Weights of a small GPT-style language model, trained from scratch on English Wikipedia: 14 layers, tied embeddings.
Each number is 128 + 32 x the weight over its row's rms, rounded and kept within 0 to 255. Layers, rows and columns count from 0. Numbers have three digits each. The size before them is the row's rms in percent of the matrix's.

# layer 7 MLP up, 704x256, rms 0.0925, rows 54-162, columns 0-127
117:126083187128126148096126134117097132144141171097094129134142093153226159134116085124166141089193127126098132096137154168141109130163129131118114136120100167150146091090098127150050100073166094125031179122182115115132143157122147118135143148121071190122133180140142121110109132161108051162090090121123135093118100112158132128149133102135095188065112160163114164168155138105168118170128
098:186137115124122106154125137100118084111115157193088085147088120164141108107104129124099103115164119127137165147088057058145185141088078086091125118161135172133127144140139081115100151161129114144195187172194074137147121227127058133151135125107082145173204122111096152167154099122093109098177136097178228119110059126155119112095059136114088135123101119132091138146118094191174077106111
091:111137106068165136168168175120122136154057145065126173093067120105115122111126124117169162099141084161116136157135093130069091094161069164134063174128165106069152139149081103094144149092136138119133107141188089156182089115121102103195129193107149091117170106085152080064127114133117102089151192164104104160196096141120153052093154105135102113129112137097112091134140104190083178087157
098:168114109138117146153089112138118144124129079145120163107110142130061084112104163096103110096195092126120116108104142090120209164154162211166191152134131085157163138125109131115123118101184104120136161117164157140135103130200177165072180180205143075127198072164174083162100171182078145108149087125139074118179120109143148132170093138112085108089064148109183099160140062114136107045067
102:149142176134155139114125157063126116097131151108151070142135103084110155087105125102083102152123183161105142135111171137172101128095147076077110098143084139149158106145121184147148141157127111128116166107097149159164125175164114133133140120122152154098121156098146148124105102091143110152163144120153132082118138175118108112180075055159099156098183211131134136139169115195109128216059
102:157151125132132150179161079073129170095142091110138078142120137123112144134145111147086122117154164130179133173143102099164181143103093155126136084187118106152198110149116148013174153123154139105059158223155135139127067173134079120196139089119156106135170188138085115113122137111149156130121155179130224144224136132073091173080110162042129096100071145139135134102123159127107136149163
096:118136102123060030111126071048162094052134149164151142057163121123120146103114105125141157190116135173104142178135103105196164116062158104197145124106135110110140175115094117114162147188106121081095123150118128129109151108155139123110181132172172125072131086189115150145111099090110118107146094115091124159121063133093106096093102120182096154104130162132057183115148121100099120175173
098:127114178120068171098105124163118069146104180096116121083141110128114158167173144144150147131118072173179107140067060138087113143162095141155128176124128095099088131122140147128140112143154078099152132098052204116121108195062080106124140095089169120149114132130089114129197138078126097171153126181084171085137126145085190131091164075165179130119177095133146136101104146061080169091082
097:147137112099101137111091070098106140090103109120075183089148098128147112168162108131148100108149172172134090109046166144189051133079110131112119148194126171108180129147124172154132102150135132127117132117170109098039114077162118110070123069191105085083185073152123114066158089154122144116141169101107125099139128128112113096211098121149121160158119112084151045133156069131091168121097
099:081142146087190131116151119094106153098156127195116160155135130207110129158116228155120184110127146086099091172126135156110125136131115088111139128148093156126131150106119139090020087098127108091146099109162122107148146150094126079093125080143166162182156142176103112164133118101113094121107157135075097082115127131131128157109152098122110160141155131112107124127178162151186121127018
108:161160178133156155203102071089154118135091096119037141146125164126153117133086154150118157129132151152126186115174140098073116135142122159152101109062118131091114096163188189151156157130059154191096155123106129085151116168153165127126128144169174153064112113156212102039165107166130061121135102144168154162156150160108109164144133128092148186084119165065089127077126192137163175090126
103:134140150121125142155131170086108101118094141210101163146153136110100075134139164146146138100161090198172152136102198102093123114189141104143165177039100122049151089090103121120136123149166150100121116142097117127131130138146193072165120141145122166160107106055119096116114130139132125157177120089142125080133174123122142102101089094154112135134131164121118122135085073071109137112098
096:150142138126110070151117176156118150127119163127126111158143114151119215181143142150198103128148154127160125078069140110120131093160151114069142137090184145080108096087097111148168187091088073158101137121131143135094121086112204121121109170094119128107122138180129164143131124107085160142120132158185069114126190089118117142164128115137078135099143153099154135128122154141068138106143
103:130150191103125117159104121131119181138113097136124051081084178116138120189137173126137148101101135143179118134104133128082119183077125131142175120085138108136171184135129138152133140173203105176131069136138111105131148077103151154094115208116086120081118129102090114136133149168161103116102128142083151151105133111204093126091142102126064145190192123080182167114069088157135139136126
099:170130176136187127111106102107114130157162051193141168147192121052120145088074104139130151186114113146098118111086141131144163144111151197058075152169109123089148159157144181164112144096118123148089142114148130150138134112138158157135186117146122136060155101109105131176101159108089112107183146164120150142120096162175108100140127117173133121113055133198109101147120151117131170006095
104:094103105141128158131071182143160103094138071124143066151122142082137155128119108101108211181102181111124099165130114207170120125135144165131156132153108206145138177091123150123058103144130098108056143058091152117152147145121101170144096118147091137113142138165152144159136097140114122095050161175080172149109132099066196111118195125173125138152157091172017176094126148099131136136152
088:157126108130105135076152129122148128141105118097180130094192161118165115174151108089146143112114161077134138181181142110133086121137079169132122130135158126163141134178126131126120135152126052171157110122103127168109155070131162155106089122087117087126109140123144126117071004195106121128079170128085160096116121165173141093186151141181162088143077118130149130137149164078150159117117
094:101162154092182149100126135119082092132088140144104136099164116149114155139153102135121175147140130086043182128133155129160173081089078158075148188181164111122087173120156127128156060107103119180191076151098107136163149139163131152158123093154104100094124122132095070092134082128161210131109196112148125159085221164122085165112075145127168127107157162106093160175143107135143232128095
110:163144148114062140110122121177063092164146150100164082065073136138145113165089051134085149088121132124157145085138083103165058121156112118147174121127127120127139142100118132123085105201139100103160152214119115132098111107137136141088092109126105107133109084144109118134109177146178126126103102168153109124117131135139133138125143112157137111154065123161069079136122153139122164103101
091:132157115145096165140105107176097143130137194162151156132145100138108158175141114189160160073072150131133115068122101153126082138116066120101132120165151134113140121120198145150140110085092138120138131126125175116123124112101110156119124101078123127105093134083137120055157160113103116107099113080134154156109153130176162138105110151115098126109134121106115094130116166093165142094146
099:148099105127132090145142152149131118141136148063132121100102136135178135146113088073112120148123133081084084074131078125136164131097133167148178123124229139137131086112136140143085111083129123154122073136156144124060122040109108077135111135117125090067184161130181157144099189142117199106039100181189140117098102106092136156155134125155068078158143101117125124161120143108151064102123
108:104143136116115131178108142075149109110127102153082150103097141163116098136137131174122077173105154168113124116104115111091132104130149157136084160122166074153118156152084142101036125177165157199127079122123135072137182115129173111105104108127117155099136095095116137160208179104115149165089114109103089149131135124118164104122110138118132105122114125196133119112115115101156175082174
101:124072121107113115091111154136138101154111172101137127124129145179110121103206124075121060087081190091096091123085133095187155118095155117154137148114085145156088110094132104118187050116120131130133182093111089134167109163152173121125187139091122101132082050155112153040143131116138109163127066146137138166134135109115080079161124114168106145123150110131162079091110181137086124087125
103:165132158077169130095149138094126133147129201178115159170181137129121143118160156117178131163230181149159117160096150179100117128188127140120092083116114218099092072106103169118092142137122071109098145128150102150118073137138113071073041082099117163127095166121153140112168125150155118151118202140173081176067169133137136137131103163155161152075167164080110140140121082101132166163121
090:156121088186120103098142112142109059100074067111138101143131156163126072132163084148142150175085145129078183146151128120078110120090110168076142131147126176101099135082128161121123137156076155153170122126100132133129136146138114153076135135174106136086114092161082128063163143090103172199140143100106104093098180114136141054207152146120145132148146116132151191165154125084132136126166
097:060153100092135172086128183177132119105151206142142143202087151118087125109188134148179075127159128151109072087087131076183097077118135080093109161165105132120109153070102176135143132105101152109122164122147103154142149082154123116176132063131153151131128108087079127146115118099174143115101142144100103124113113095136093132088072127090143190156173166103124155116100160085158127116144
099:114093131137140128119108112143139145149125124166118156127143049082188116111134112118197117063110131155114092107104196109233092108111136114134129165158108135107111089051127149110149190083075140147092162144167095147148143138143130132109171141157139165097132144153110102172091109140141124140152105123099134150144065177146118132138098112155092117141111105176110145130094181126095090104098
093:121103110113198131088122088103150159109173088122147084137112125070233197129102107129158144099132130153146132124133105185122108108074152093104215158147151092137121123129094069058137107147166114070097125166130139122104108139100098154115165069123145089118175124162087113156123102125105106162166142176092124111068106028102101123173164120142113133144078159166107080128221119113103099126054
104:175127145175096107106098138186149183129140128139114169159150110066103166131116135092078116097131125152118124142161141052100152167086174113121218138113125081137091185109118140169180097061143177136159125143225155145165128138142089128175138091185128103117136153133147114124105117128083114129119117115080131142172153089113158146159154128151130072059122084153140150070160168135135105153137
097:164126113089187107153142143162079142133124113108102108130175139113102097106163065128084050139090114098138088131105096148226131206142145124098093094119113118123169086119195109088100201095106155121125085092116139112108161138085143097154154112072150100139097121113148161119193223099096116165178127125197139129167157132133157094068150138102108093090105081125073118116134162141174116117139
104:138115146143135126143105119140174167072081116058136210112059176111163131125116087119051087072074118181161148113146163092091144147188085124175122108140131116181174138160132139092151139096094096207141096104092141085115127098068144143093134128114138125138132150100100145100175191134149147118165163113100178104102154115149136138152135083133123167155106111055161137079121172136176159114132
105:164122178079119124166157089124170095156171146133138216111115146119138096103174179121057119097093151126122131129116132130099092162075110106146139063111088182137089123186141142084124112066094143114144164099198113109110115130137111142096087167155083101184117121130130150131153141107099172109126156135133170145073143128140116090142168189189053125128156143151140070151187139092141166081095
092:068118138166129096130124167118133122131137114124100131108149149125189203118158168168200170152185117151116197158110155185162138135028160097136136117188144057155119119116152120079119083112119150102125124164164140072147104102152151140162182184141147144147128143146106139124116125132108130101140085135073134147158074122155127185198156145159173133141151163137168133116151125151139108151131
102:124106152184110104097123112146164059145140165075159149123100113124220118118164140201171162138122179083178147064114152117102123094138085141118056104140100126163083115136125126105121132179110158145110193125152069117157164076107135172134154107176077154139153143161106161105161096120106119150085135090201130136157141143128141156099175118113100090113131165107114125146184162129115078151058
099:116133156110111121133170118158067109103146201100123150130097128105111151188130121118117132133133077124138144088142171106116114201159158162111079103110153100087149120173192091087186114090145124125124159118142185086167113139064133143142190182068091114092096079095150136104150145121111080175144158130155188105082136158169165127118123086124102182112154148111064096111116117112179143175129
095:106099121115133098153086129208214108163151114150201136139148072127170120101108064142133129184129157130105130196140191193140082108154128110125145128086136111151055068094172156193142176080104101141131176100113120118171124159169164190173086134169137141076155118143143133127095117074080147154162104086082146104148167125139143129132168130129098155115189116150163128132133071124098102084123
095:143138092164092113135080175113158113120110170123161101139081181119159136080124187181152063098186134176173078101132086121032168154171159146096100099108120179132121141120138178128096117195129166127098146148173153149138123149124088165128147147188127113143129070114177129123079166139086159069092098129122161163112133113183209166121169156102092130137131141159125161109152080137113084152108
106:080166102123137145130163104126115098138130225157145122120120147130126122106146159123065107133129124215101156137108098155091174101140136156088118087131081128136158226185127108051121152105172111169112137131150125106146128132164108123055145151111169152118132100121141152161134188129089126107123115120192134141116106136102178199140149145084124089112137127113215079110128169098141071074132
105:106180140102128155190124111109195155134129087153085115136089126100094148081099178170137123102105087070124128118156131096068139109128093092085122176077136139134157082120120135097144156135120143054150098120153149146154196112145158142185088097116148151129126130190098107076151112123071195083172121093113090113113136169136140134161079130062143109154126081131144097138100098076135111166091
098:209142160125122098171155172158122164116127134142157112145087120056114073097144093072123075134152101081121119144188150051120096167183112153141121110125145076067112143114189077190114083140123092174130154136147131174117114102108173138209093152053069137148100148129111100064084106073136152199151165151224187164134185155167109103068071124119141140141160157075114154104110102110119170119094
090:154142143063166075095138099129123163094161133139103138067116180125151143150116105190161122164092097057122172081130106167123151108164165136098142120129092101072159092210151127085097136125125123144128091119115131137045111117085105123088195059140148142054147081084117129154144114146136150063083119134135187133178094173071142133137162162166142100135125126177079148093188128175120128124141
097:124182123129135120158184130158131091142142164146167100114099098133136195081102078057079095070099176153159152078124138178118185153202133112126101116170108111131136108120112189188152122162147164144135116174073114120096081121146113136169169134105109119165188162128131139141143129142165152159132161167159125099079110110141139168068149122098127097131194113154133105148090136079056137084050
109:124087116150119174131137142135064163153076143192139122107145154157123137118205110104089180094161093110118116108143073076139162095081115153108086151162150093154112122207096120144127111143122215108178129053169097149127111141154118131144141118073156110111159109130112120090120148173159089139123156073141085135093097124088150075134104123079167168124097124092166120170119103109128171151125
097:142082118098155166150162092119190204126120134188090154151115149076127099128110187077093087129137146108134136073108147156057134111168189095106152097151099144122114161131119124074183095149149165129126106150170135162108143118073124140149121086118147125143222166076133140182065147161078146114082145139127135103118167133133081147125114126077158117066116127100187158119140077068140127118124
101:155184101146129192160144099123144136074127148182081106070111095185161109188102104157138195148126136103156160125118176206148088146149086060142122152175133156200142080117175132125141100145141112111119188124101139104092115152124155116066109086088136106153063103133119068160155082157110117140100164112088123143104092115131139151119103115097147188107164136135117101142136149104170123133156
091:133104071124110151145156086119097173136107116099121097153113157149102048091113126128153140162065149131131117135160116153132162071158140098155117123181135132120103131218130141128161110143164131099117102099162140094160100088168070130094145158095126173156103112112146166131136149131170137019098146102147127129106101134129134100188090136132125099116121135171107175161125125080094094185137
110:200141125142131130141090171128156079097157191094170086152146143165145113076124159142149094119073114122139144086111092117086128119131088086160169173079110162090074127084153120094207132103147109081125133105129148113097144146125121162163159195174185135125128099142154181113082151123101147102158127135083168143118093088099154117105052176174095180114131176124102114196201128151145130114180
100:090187106133134125134119133136137117103097175125134131119135137140137088133168128123122040131135126181142069057155077110148149151139105137145124087146131127127161113168141070119125136134136142172144124153126174079111089108081101160059138128129166117095195076218136137087139126129129099151123163139148120144098129139115236115119128149158118144076165150130092123117163095148123104116124
092:178078117171085141089113095146106130090157108174146087160154166093132164131159139102145127065166097148114116078073125052169116153141115162066200077166107144118104116129161168118169134144117165160092173130142117119120113182142091114150119215126125146171128136121076086103139107113119061199091131143120144141107129179157131101108169175053141101142096118088152128151108094168138154154117
096:195108135223123084142128160155123110183189060104151129109144069122126122056155141120059125123163155156125151092158153158119166138142176154162059158114166077106090072121146144129144115087137100171179121115086116107142097154149110142132106103091100129115170160103109145140159167123145108144071121157120136087152108198141139142124131125123160069090121137071146169087130161172108099116123
098:168128093085147145170141131132132179059161103162072067170136161148097135081110106135159140174170066098117142167113144179135077135058127142126144125100117172129115128089072102144104169165088094164146129127135123175151123098115125095136149094119157139072148120130113130154144109139142174058113151110174092114173128128143141102154150112155120160165147083114109145100160162163110142170167
103:135110103118099124132141159094084070148130078145173145116151092113100108104100165138129149148135152140119226081170110166086174088157108108139085149118176124141167120117151132135176095058166118132141151083154111134141140098155115102173188153187136128120167153117112103124164105140096171138174127102183133142185139114149127156143108124127161125104186069174115115044039149127156119137109
105:129075118092144076112119091114079132156122131154126100107138138161121074082143139200139167099140104167110076163084140162158168062080121106089090108084121103096090070116116131145141161100162154137136145126142117191126162163119132079097140155136109161147146178091174096167189147166086142110157129121128095227124121150137131152154129083132112100120102119138158120160143116125100118103093
101:070143139104141170125090089187110114098141149122127112142097152096067134114089141113094126149115135080164089127123109174199164119133102104144177157122112093189134121112137140143138086161157073164110129145130125144135117083197175181112078087127183079160064138176116071128095079077143106174116189122106150160101132133156113087084153149132147176178106119093116139165176097108191084110153
101:136107105123140121107162120093108099082100144202126116147131084092128154091127106068152106107143102157120138150127158177167193186140166122169155110140105116174167119195164105095107178167104105149086094135095118135079135091107151110043139106144125180146137110170104128119120112152110106164096129116161158120137113108174108101178095101083070132139160122057159177184103143139118140136112
101:087139140104097115176176139127046129125088156155109167084093162098151169113104133103162134130113083141129150124131162164079134175134167146188136144139161117107098113170102103151109132093192144193141151182180125150151092122131079116172143100159099128107181102098110115136141134127137089086142164145099145166094149129153124140041164186071104093114142132193156090090104142125141159088083
099:159087146139098098104104161092078137122157182102106081107123104162129172175059151079096127154061125103163137223122118151134130128096059158151081142121130128114126039136133172147128138085180097163140154100098143127143140120095146143089133124154095118148124128168184124173101180137153101114102122090133199133110114164117120147095108115077089149180209123090095167102150154092108086119085
104:110157063119127100144131120104131063144156154173139124136085164158112095094115118105117136116118151131096157145136145160162119144081141114126138123178123145158113099154120085130084066096058144142145091028218128127128145107130089139087123173116146167150120186090104187149150099120143172143133139123186164140108112169184137106104100137128114141089139112115134132135226173164126141065099
092:143131112066108135139133102166149140113185125112152178121140170115101146102173127133169096114155108115119156149149169139157172123139148110067070097141127123138082141115107160132091148100080125152143168127090123076149114129147139059125162118115178174098138115066147137164215128088106135080175079183164043131116073130150152098114131144144191066106170054139084139152149147054103106110118
099:120137139218149164132076119181143154130133087091083128079104094152104121143129148129155113122182157111087164148121102134170108171066130124025146117131076171171135098143122045193136148137130125116165140082147160146138117122166121196101184186146156127202107188156072150118071204115127102182116124171033153121137073117117129088124118160094154096129101144113182134116154098143168077169149
093:191160101164117108094153128106120114069120125111125127150168116101158121130172147145095105101135139100201109102066074125163070155149157090119108070102162138118117132096143091146133073163110201103194175180086103097095188138010082145128143120166115078190129079172114091092127109111113102196082130096149105125098098139094163131129141143134112184163137179064078153151120123188132124130077
101:131094135133137080132152102174153157128102165148105173193142121182121130154164126183168082143108195138132156184116135098136078145151153107152108161115131122127119112147125143106156133115140133173042127120140102134067045166210137132070095122125128154116110123127133091131181148105189211122110149119131168127141183113132128151111134096090124140143131173114112167104138199122173237076102
102:113083114135073160159171092121153081109141173183178150112157073105109147103134076122137161142120130117114105125133147123097137132155174158091139066148104099129132128113156194147118069066148160104180134133100094161094153102174162166122191107117144114141166141153132106099142146102092131121115134116064073092124147137108150185041095122075199161120168142118118112078128143156161062114135
099:143167147143140151154098099122029135123161064144104152171136139114143117158156144140134106139094140136046140142133143106068125154079115134088077150098106117104171119104187143111112157145138157126112134138117146078106156117134129092157133163094119118162185145110129120092143110219116088164141126163150122150149077173124093103237097145139125135065120129068080130117163100159130163091112
101:157165128144119085125081172079120091127072085098127081071146072166142144095123136191104049083181150122164107146117127115142119127139142108101081125115121097178161047180104133154226118139104105062102133145061101161084159095125174111119128100118102114132113105143153085131128138092137109116151180085073162100101122130053151174106139139180187112175152150095113160156113142123131091173183
085:145151151109153149100126197151114105121109107106204181030143078126102121121119153089152087129081150126145121159178135136134165150101177137106108112069096171114197145117124098130062165145108160085168093093112133125137178120129119122129115151133133116159085093131138104169132199198086190150116081134158126108087154139107152142236132159191148063148140138102145146159126179088105078114107
101:109158161151175178170087108152130148067108026105134080093072095133139097087133135147130110135123144092196148049114105096149088127145182086114112143154080108149091113080123152126094134138069173081190107112157137120138186144165138132145103107154149086149121046170156119116145177117133111092138099084144130151161158068091118141128094115093123115177118128120160112148056129156132156107105
098:077184119126127147123091147127113078158104165141039131169163102139167143190108102194175131115128146128105149111174079090169096173129092141055091111142171074098134138167162159129193136176130131141123156094138142081126127118126157137121159111127119161113158158119123123108117143203112179148111160179084108074126160077143130097105106096087115143139153177063136173073134117129078124117147
099:110109104125074049144147142119159116140186172111125104130148096199133140107133064119131108167135126161117052138123117131138157125088144137167145119165139176151151172169039211143115165199049146142130135154142090119144151046231143128086154146174115074188160140132110164107113080128151091130081122196114129180155093066133147132099149167130118073121052090156109148142115132156078057160117
101:095147142146130100149127150119153099138111118119052126223159130155150183151146116133183029126162165126119153163151157136137152147103159118062088072069128124145106119080064096148181164066089148070153137107151147142121148146136134162124134114180156147080119120180129205116170131131120071110168148118116108130145100137089077093127132177115097138123123165133110100165141150150114124150169
100:195119109157142145104113116126155127129086103125150147100171092098151119080089136137102160142178147170061232118123118124123153086087178160070107149161108117122153142129160107091146130146214090142156165117132174126108082139101097118185074135139091133154089163094089140161154125193067154102190103151122104115085076139120171129114115136080101124138194098114125112077125139122124091133079
092:154167150146207143155151134137165116178153118130170168097141141101082129138155136090143107084064186141119118134129128110148097092143158039146179155145140157143131107076060097126172134090105094084192141064112127067142116175177058127163104160076111123129110114097101165165164169083133191192116163079064107125138172077122127126143084162103149109119221137096135121152080106139142124089114
106:125081157146124112034110133164127166117183096141116116087138117093120111139079139115167152177153122118125151154118136126093155112100112103142170121131113136115166124114139124112123108119113135191113147130148133130140086139081116108085139100122106075106150219088109119103038121189120154162190168092109110108099136126195136108129137131110085119058116142141129098147172117207140147097145
107:114100120111139140084141163140128144131122137177087124150114145166121110230122100165166147067113159119105136148139116170136155106098134139150133116117150113161153118172063093130137135186093163104154117152133074061161149152126138121095101128114100112161152205142098105073176165092099129181139188089106129112110142206159109118191048181194088114126132123119085145112159071121163089159205
103:128113133153129151103093149128139139135111201104111225188138193148127154156150095131095131086160154110111126138131131105152072093143151174155135136102119145151123130101133107148157075142160056138103164109095131136136139142091143150112120140168105112112091173127178193143101176170100145128091106138094143066125119104161123142126144108180121127116166101061097167159120121088100132182150
095:140192110115137180144166079111156151130107068167193158071128132110142126137085178033130081110190153143122102107125112091080192139127087076141130106122114145136123117129185131117154101179099227089145126156160088186141109093121154125154248063119157102135106094054106158164123142120139192134120131158128126172111106176111103129151120154164104182130122150142152124116124133041154115136160
104:169074165084153106137127134141108134161177166138102105088099152105127081050155147168145127104132141139130152126141070102147136016133170118094138160129137164059089169131092130159149062178146153124129118068192046158071093058154086125182131119119082165092126130075144114191119084144153149098115117137124102168144134121129155129154136129091170143091167122094102186130168091149080120143184
102:082130119123147116121154142176160194125132158137114110116182161086142108163106147100074058109171102123110142133091112122091160108073146105125085108134125115144192141084098100108146109133144130149186131154171184163122131131112136118084182099104120118127101148157071128149178136119122124111147122157138168139112062185131120158072113167145056186126133138127143111162141163135175128137083
102:113135135097133113145140152158141095118100130094123118107114077143143113119109129181137130175130145128088139149157118137175181153098110151076156168054067070096158131129156055116098117099092101087150132151172122181095128125152131115106131126105126128205088163114089155123122123121164130110146184147177127115154166135168113133102131152132054158128062146137127113089143140160137079094112
100:156160107092096186062118171175091182087131088143109104101125118090042140182171135146079126105187213136121156130153122067100093163089146196126110099154195060113093120140169112079110067162052150124166126130162162156155097140138127111176095148146118093154153095087152101163152101107133138104126115147099140086123085173149108137139121178120156091097160145144146110121148147097182134133158
105:177093099139161162183109132139174136117096080064127088108109098107092164176120137154140131144133131178144185112128113161169106109135174182078101107154157153101187145116153104068193175093131109127090191130105167180124138122107111088155124109145152111131077167140135136116108088133104086145096096088208191158150090139129116120147154134101194171182142123086124100080047089114136135171134
103:095156119110169135096081140075113107204049083157144226151158089098161117120092151110077172104145050138097148113133075101102117145088142099163126136155079146151130137164129139154098176128107146110151109157126156126182180170097125150125113173115124100078138147114186193120132114108071084113074120153194148126142123177123136122135119171099159116156170133088136066116099066146171070116121
099:074106138168139086093103134145088145124154123143122116128126138126144126122106112132161172115089099157094144176062145124109154110087134148085113179114113100112110158108111185168099106106119110148123120121124099131178127137164122114115165146178083129124155154162171186162139176108151093117101176164090194184083070120115176163147153165216145091127183117196105127043115118091129130078108
098:070122129104123130131157130136111084146105146095121108131111181092193099070108154148079091210121179095092089119144120121163089113094137176112089125156102147103099090093156177125181141184140118084127164100076092135079133062142115162152057082137172141107098098084098173094092138115113173133149119162096165114114112065099147153122184114113141164146154125149116139165151131082093177121156
100:131128129126079149106091140142201090108143172180173095179130120133133139172101118114098117185087132136176151110117125094161125108138116105167121153118171147132158111139074079148095100106122065136093173161103102128083124114144144100080086103166150139133079116086090135134092088117090190165146116111109060115161113117145120144110162155092093173143115110139134140085180115064085101157105
093:174103169114177159106147100114112093121173116115105106183156122138114122107084149133192158117153109143106165195132074085172147121112106085156062120181185128101141103111149080107167168123070170098172123153087100175134158113140149080113127117165145141127112132155043104074146177138117127065174128104138145121154109109100105166079102129196091171132118129115139132055131183203073131128180
106:159144109120135149122142116120182157173111087179169135120143148144150137105153101122092156091121117146091136130134121100129171131104052068165144137146151080154129107154131187098170093149107055112132066135151133098128101148096124095132039087123082142105142131094114173131192140092140139102060158133107102165094137116103118179087055142138187146074112061169126132119069147137136087120143
092:168100102136185166105080130104118094052159126116148129106116083157107136126108099168095093050199150168125148104060073106154127091091118138156066114165132140118129094124115147151096151166088096108090123176078126144160158148188044096128155148102139114070158169148101165139139119094159119132173154115130136114100119140150142110117170102147150175068117114137131122137134068145187067086081
090:151176146130095171138145111131094132157126152135121054128135123072042150157090177113202093081155140073081173134134124188170160156138108142160108073085136125124085096085144093123159146110142152120132180104224116132116112098104162110129145138192164123129172129109086154098112117111091114101188147116153142118114095119119127090153148131152200109127090116080081133161130106079095085174144
101:166152109133175113137132093085118142107081115080094150116159167078148081074178187161113130104168135172185105123140072134107107125141127057158164145114122219169188113110082206142095118107144083128129177135145118117119086127140083182093127135120094141104132096136181127111138153155129131098114118133130111194078128101061176115114119128081117118099120156134103145142152172104094219152135
099:160108147155151125164131080135118114127139126148168167173151124123180147103118172158149047136165121161094123039123069103139172126093171163109098109151147144164155099118132085107140142126107191128097208128131121145167139123157134135156140121175193076099132164079161170138136116122125109146106106078177074169182073195083073177153136165130160149102096107088160115131127153135105116073050
113:132153121205172102118094137134113105082150056166165111129109141129100107138075176052085169067123143081115108125101137137090080168127194116101143114169191139145181103140139176140110108118095143163179113140108101113123125148108081097141147219124095116155158126103090132121122145117149154166146114103093075126080102145087081097133080088088080175091084099159143133115117152092133161110195
099:142142090143117084152126167192110142089111143130137199140156076131096134112171145128110159121141190127120134069119083054143107128128108167136099130104109073113086160156218167186095139138138116178156143142161118134149126119116105181111114050115114096191077112128155085142146181116127110088134159118198124171129124120110116108087158110120105102079124147120120123066185168102129093152035
102:160156138122138196133113148170104107163156108101129010118142159124097142154128104131077128088092098177100159108142136153130071154075181135125223111095141102076130132142150084159106089115121137154128112160087169083105089129172099146119170175126157110156190146087177096126159083133173145122152144122094077115162172098172133158125074120137181150111129174132122125101144130104135115147131
098:094080124155131147119185175170116139160115169135144115170147116096172173128086143110171117131163114128105106152128161164120157133158132124166109154192137124161136108189197100123153157141102124155165113152127098131120073127086014128175140131121105140070142100165114171092141132123114167204104091131111131086122161159255139109123116174136092153177108146117163117108073059109151093126084
098:108184171110123142168093079168175068147186115079120119166154104109131109130146055109130143122115132113111127155158121138139131163138119117141131088081129126151168159120068112054164083126143093110173190119134072210136152067111131149113179135122088105137106102128131073125127117122184133091118150105115103114103106104123105151098100212145182094146161090112179140167145153187140132112052
090:137155135121178142137147135126175147091112139074109124116228068111109081148151084138120113186116147146106165134129085080148101103167084139089098159156118158124110130129181105149124204126141147110127091149115131156082118165153137084109136084180191131093174127146131110183173133110134142133167165081109151116165121160137121117139148162118116137134103136150103142196105098128124144136129
102:119079132074140176113069106123137161093118103152129152085126143121096155153135136079133143138118083131089115148147121122143126104097109154102136138160145181118111208113121182085129108162157135104157110121094086181152170126151163177179088103186068128126108133170146144129124095096076097078109121110160082159155169141111124166137132100098103102084130105071156130121155152119089117103065
102:073127118111130124180108104087164094128142127145185098141042104164153106129078146112086126094084110114113098086189135112124118102149112150171131106165172131147154030112161119063127147110127193105147125126098106117119056083095118131107179107118119156087094147097121096108122141183117147162117085106138099136121122185108141112149135153123091137112129128152154167139122148133105108149159
104:169108133123144148136133166105135126114129152108133098107150109164166166081132087163161164114109167124166141055101137100111099063126100126152106086139098120055133101152087173128151140084167136188127134115066126105136130118151156158122123188124052143137138105125218148110140159115152119143117123135171129133076176087112100130133173121141140137167125160172094100120094181160147099114078
099:156084096096159145127180176161182160096089090145158110197110158170145089136111135092090117167200140125172099113163144128152123105177138125141135119133107066118100174117160110142157110156121087132083096073063041120151047127040139180100109082130152073098124129098101160151119139118144101166162152085088122094111113123125103122140131105139075154112162131085152140145072154175145147152108
105:136093121141134161126112155182199098100121093111171122145204126093117198100083150155087086130128174134153087160120132101141173149131141097159147131098076050126138120092150197115114125154149154088110118131074109171142094118124167150095152132130124071129191078123129140121136133110115115118171102119144061110185163119172098070162167127184158081132108106085176107176105091145104119105086
099:125129139038101112116123169141145099167122147152096151117151123103146120149173139062146110102110175094139048148186125113148154150127206079115130173150099150146156142151123152151110105079174187119102132136114141118140151144160129105111097211107175155101067115117184118122203133089106089129144082133096155167145146112147198109156098171160097141108124111101089182130169126119139148151157
092:071131136151065131104108147090161086154070129113183102181167131137131108116130083131138114163201094130099110187128100101089131159089108119133089138160084155116121101139042127165094139191128143114100160091061126129122161084147098113148091140109133112090161118160138174088164124181136101100081085141109088088123157116112107144185113148132143120125146131198130091101133124157143081175188
103:092150116094151120098122129107115159113132160106180109169084130125140087120162083114152123096085082166193174086119155070006104106128132111181125140165148106129150173124098107087178063095129187237121152132154157146057115117154116113151080168163105105111096151101157102083072139178166103140170148095197145172144166087106152113131129134117126127069195145067107162133122170109089126114157
091:134130100132117154083181114144122066137161125141117119205088119108165179129148166127165120121171154171111082090152128101134158140177102084147153137128143116152120107119123108106109124109149113137119146040152136103180148135139165150085138085121087137170096116110133133123186183112122097073131210156088138163114136145074087177153092148135111109184112097145158121140142166137155188089088
089:111133112141123191133095220152170117098067068073091124133093139108198129120103171123129177144116140118138147141160131070113114149110206146117060110107157150163141126084132092057078104112131126154078194095087178094122150128190135160129121117209125162142112105107121107132099112124127154082075161150068059101125130132131143059189111124096141105126124152153106124185106092084087205167091
108:081149106116100124171100123112128136139154143141146093093119136116097092120127095142173108084117122129118098136132182139097093112153144142131113081187125184103102133108129152132126128145126150102103142110092079126147131128167106163136124155116121135129119157090147120094107066154122140082108171087169113094095160131143110196111155168126060180160100113163179167148216169190046114097127
094:135088165138095131155133084098107192101064145143145065118106091147144051125118111099175113115118059153129137119209062100120110147145090108203124127174148185147078106103101151140125094143123175146181112132123064133072142079186133132169120140124158147165199102111131135063121084089149152129146168155087117169121144155154136136111090121075167154111114118111162177120126141084145092152126